config = dict(
    num_hidden_layers=12,
    hidden_size=96,
    num_attention_heads=2,
    num_key_value_heads=1,
    head_dim=32,
    intermediate_size=256,
    vocab_size=2048,
    hidden_act='gelu',
    norm='layernorm',
    norm_place='pre',
    norm_eps=1e-06,
    positions='rope',
    rope_theta=58500.0,
    rope_fraction=1.0,
    qk_norm=False,
    attn_scale=0.177,
    bias='none',
    tie_word_embeddings=True,
    parallel_block=False,
    init='normal',
    init_std_qkv=0.0868,
    init_std_o=0.0,
    init_std_up=0.0868,
    init_std_down=0.0,
    optimizer='soap_variant',
    learning_rate=0.00985,
    beta1=0.95,
    beta2=0.99,
    weight_decay=0.08,
    lr_head=0.0155,
    max_grad_norm=1.0,
    warmup_steps=200,
    schedule='wsd',
    decay_fraction=0.915,
    decay_shape='cos',
    final_lr_fraction=0.0,
    batch_tokens=32768,
    max_seq_len=256,
    doc_mask=True,
    train_tokens=93030000,
    max_steps=2840,
    dataset='wikipedia_en',
)
Each number is 500 + 40 x the weight over the matrix's rms, rounded and kept within 0 to 999. Layers, rows and columns count from 0. Numbers have three digits each.

# up: layer 7 MLP up, 256x96, rms 0.204, rows 234-255, columns 0-95
# down: layer 7 MLP down (transposed), 256x96, rms 0.202, rows 234-255, columns 0-95
up234:517515519565452531408571434504458462546542549484554471527573470561541556440539511471510523493527473442480468496457437534485520467554433467537514489488543463482462531540493522545565490494553495524461481523518455491541475516513547507493481434463487489478520515445550504553400536469473463537
down234:504512610443538487543494590520549565493499549497516577466491505507455439509465457542437508495478500538543500546510481504463495502416535471455485466464522442446417545478530500494567499458550517449504553427483560541518476510561508542582524422531472546488467516479443451482491504451548540463
up235:503489476445463430483425540515545439529536550523538555437502476421477554555583493410480511505550548464482538601515462563511449419461459432584512547470489499503438492464562551483482532502509479498476552555462488444492530470571612572556534464439510455509464567448515482493497487548447515444
down235:594495455512462410538542455434368436420500494455594429512537528519514493504507493515425477571555433494602502434513574452494534523443620459514539502538489482529559506601487511527530490479409577561545488419520493453480449491422456467484420421509410434542526515571497471589395493458485599514
up236:464486462466539537465498516582517528491398404542518537516575441510580488593492561521573521497505568498466552469487475504474443441507470545433545519508465520428506491597600440524485453485500442473491463509542538588504504464558532475535453498543477470534432494443540494535568544499414481508
down236:472496528524525531458526509537558598524516500545534527452547508508444487413542478535491558476547419524514464484610476527458555504421464541508462441490526441558474444410531539485473504442486436417490509586517468503520526455526520517592462536489524537416557517588519528508496505533499516506
up237:518511484513473451503562486586518520510539560451504450519504544534529517495487508427486506470519488521466501505559471527526567471527408541505497466509530562475508452468497490536520545430540454513385504500488518459475480536510459516492505441433516491595477576508510517489524530522503459535
down237:573486487523505533492469490493529492512441515495511520473519468484439559501506482484422524517479510479499550502462511497469469525458527514462543488430454484469476494533492446519526499558504509436519493451530436559529563553497479469506533491535597552488530511554510510561505561405537492439
up238:553471527489484531487484486576567474479556522482476512424478540567537548521433462542510498565530517528534508501460513498425437474492480573484485525514543464482491498489443416452457505454535438442501591509480488495524492510451493600478569444547444470517610546462511462512439467426504540491
down238:471527487512485528511465527484416464497421534492519502500449497434487484558473516491524518543484465432525513487519519470519535526497538500450498518490470500534467520496527515516510478476549483502530528479582556522512539489493513516444548512531528527505445472543471504527483580558481486550
up239:499473485538501533437429475466535500500486536530538568512512587549443479476489542487470511492466609488456461436528507470468493461468450538482517514445499502410588536536490413473552488554465523506491482521531501479537573450414584471469558538470515486455539440441558486421477489518482429566
down239:488506508572467506475520478555506423474595458439444533461582478524481524470470546479483512561532489423459543478483508540544522448472459486615525569490447505516566503445478489500558565482545541510551479471489459461542521492557440516529578514472535462509498460538539442435530528487515494475
up240:586512506472500441542545497452489489484508506494498567494466519485477507498465532438497519490551525469451482443563470532481440571507482494521427560422437466500575512522505530492461458530506474478536549509598469522541504519439459458538555476530501471496502468526506480525508419592409573547
down240:449492511501490487461507498566539503542550456524508472548508532472520488559521536438537453537483531443487532602445469458575495550466497475479530460526527476464488458404480540486505490481492490435445480535482559515526566507535439563488502532527480521485470483469556544543468546522530511515
up241:582513506437534489477491506556559527535427489525544537479528523454457480481468547489447511494478525439471539425540470557468475459492478427447593531553473463427558414467547491454513457468456493516504450493533507483519472419511513497521446482467528520428477413463529446536490463544551439508
down241:489470454502527521527533532530593442416594544527545545489545569470461559478503538499481453535520480432522488506460549479462547545461479558509517538502481442419454470543485528509439582494513495546567549524468530445516451488473428490464502469501503465531478542466388505488495561543525540498
up242:431514540454479538527475446550481458494474479500533421528501573517552478458538493511471457564477449527365477517505467570496552497529504455523579631506527560442516476518448544562536459502533554544500515486503506486423479466430511487520522461542503495518515557506471436559446533513493406543
down242:471493494429472523544492534513413504478503528518469556547443439443555579619547460457562470515521536515482422424455501472544463519446538494495590511516532464582503534578416475582472473371516550448535510521527468527624505432527536448445551434565519419519472486495580537481560459540558438523
up243:482479589492510481469515526520495486506502424441525477549546502399414519540506562502433510445416555477485422424457499483505487538497486575524450480489508515507505567477461462515579511485523479514476509514530413439539512486461466475446502513500555533485542458529473515540487513539535559584
down243:497556457497552522509489490505483517467527457555529448463501473543440516458516538531510481525405520439468468509576487464451481540512471501447550582520509531503523485483487486421437453556494501516486422462490509463531420465517385479491528444505525553405446518509524542495473447587525447525
up244:477469501516557465537466471501515480486493463508538510486510558509522561449458491521472486458447587441532444519552503540530556527388429538470548522460545513511506478576528537463465519499452499463459510564445400465474535477545468444464512481425492530437511557556515506532493496579461515507
down244:472473484484526475516466499500459567540474479531502541474591509490500548485545519504523479506510597496535522504475584478541517507578607476406540452498490498497460512518471509517455475540499465486525417475479557626484496466496504556496443477552475501525526540524522424456566501479544565426
up245:481508512482520539552477507481586450497506493482604552553472446507501444531509495477497509470518521453502528518561555540530549465598529517480467455501482480497463487581487450508430513473541578508457424510493441563591524521484479512488496525465455459496508469551457510497466393455483570499
down245:498471439476484481525486415539429542591501522484551481530394491477549442526450549578484483439459485487485485511555433461435521490558450516461501493483516515498537501481523553459461532548480499557486547575471496485481434466527479509495460479457584499458457523490489602499500513494474437504
up246:466523479447465517482506550441475571459484547491474466490437495495464544480555502430513464517539554548505533492517489516402445506510526512506509484493489496428555592580472456546505448441513503486412469536522464504540581543487607465489471457493462468511539455563479444465485543495471493557
down246:512499490490529523579492476492530476507518538503509569452539482538484437479498479525521491520442453514543425480546493389432512485492513490445554516531576519545505444482485572507446522432489475479531520466524498505461429536508472501474545560575466471539517516496496578433482530474557462468
up247:435546366610480487492493453529457503521493462499470475442482449484527484507523514558531484472428538479479490512508526531433527535482558554524500440576466552515489500485525416549473555465520508523526486477485446488526469474523584515532453487491525513494479489485512547424399475546509502523
down247:523386511477492483516502493497508539473514562564512546465455561457499447503549480422478574508527467514593425541548508448534489527528496487467437444447526537528538532534516516540412485503524494481539440457528522531445480456453506506463532518482557455509460466444541453481471499505511540494
up248:510441423491515462508510521510527475450497464562542465536536486482473505517584435485493507579509462490451497508488560447502443586518480468516413515488487505495550469481467464489484521545466470471502506517495583427486480506430561515488452496529419419613533507528533577512473504525513465562
down248:492538541508507458477449458451414508472498484527604489449456493457557575459473513521501509469517458558507406479574491421463535490562466410503567470501512416552587532510506492431524488521506547370525467501456433515502538447515554513408437520496543499552512518450487566516474543462578514456
up249:530526457470450458501494472529503494475511469517472404581454428459445497520563512477410531500533451484425484561452524522448467470532480446543571493587499389535497530527565520433496471502498470448473544546546486511526517549488534510526529562533485498491492493505484521549528499497484467501
down249:427495504479464477561530475508571501516547538595511508453484487494473528424512464541598545511470446534503504508511453502518523521530467535513475436455515534537507468509473632518495477519457483440551427460552501491459532531466491439454543447440579508536467502547420477471501523479540483555
up250:537572437450501499362524484490485513517492437517515439529471536467449501464473536434535556530491562522509510529489431488531491466491482514518514485510494479452489552431527521544484519505495517533419473491514511539441434540479497571539457527515515513557523493539499546566443528524525482459
down250:519496496516527464524505492470513527449518546540523476455435543488571510422519504517450480421524491424470439494509548480549479553560523490443494479460497494520449471552516519482523461541507447499541500493438480496478487491541495461448550481490568539527451567497454473489474492481498529554
up251:529525491537521439514550488471498499486572428579558495490451494485450466525540490533471457483507498452461506495494468512511493526541472539569541524475505499495482451524504587519503568467469542474469535583508466552570450563585428567458494514487510516490469458559525459443473543511488420581
down251:572473481559491460468470469469571504496499488523457512453488515531547497530550395504497570487543538506470524439514486497452436454464514535481490562476436463473518473497528502468498487474471517504525547456494532469475509511520476495492542575436466530516471426489511484565499527465505428526
up252:490538477470521506454462492451489431483530484486508511392616476511518526515492418456493581527510488447432475548527547599512492523478546493516491474456507552466445453482560465572514523478462483487500493509506520491508477599516472495514455486550526476534510429483513475507473553531515557429
down252:502507490471522499514532562585497487502536520549495429547524489473460556487498497495472441522474408500462539499496503541507467513518514487541437480532557491461585491541524521547610432558490549472524492453497456520495475441525477504471437453474476557462556482506495431541474406583517403516
up253:477424530478494474562513444506482558494516546468471481502478498435450483474594473419499466510507514511449561475514563481543515523490519470581489443507478422451494509447490451499493509499434557505508582537505533505497474563512520409436562546465514449450501513525564484448492495525505479507
down253:514456443535547514548542418461491481509580455498499414439534550455444482489569519468519473512576518484443486514483512480526542524451552554518459486526468449476499534485525450524494566503515577526491589426442491520424506548511523494491518575416493503474451486414505474528490444485511543572
up254:511502509473554521487440486453534476457509466490542430474526493477454487524442461467551546553484470473505527503543531567524495505482498470551561554442508496506558560525550523490524522409479509490429483492435499468526477494538445491489504481513524491500494463424446572523528540567454517479
down254:536543511526435513438473525507546501528522447560454595494472497532498463488532551529478446453475550482508443536519512506484532517496508552458443523488501464539489507504465461451526455548505451536438492470467562526498591552474462570518562527497526512484511506565493424496478388532524454499
up255:464498545469515514378467602490517483451499533503531506510498510475457484486466480516617430487529530539405495516528481478503611529458453492495495527509551463547503491509428522518424501578500494569487500474511542485485441439407458521449525521490479492484429564456510515451531531542460535483
down255:526526438482547504528508492534473522609479456512473411470504494523566483479534492475524494446484469492500507422459523474585498536452555469493522425536499426542483536549546518550556514457557456468517436509484475524494463543431409548489477590479597472604635506503560498514492441517555490489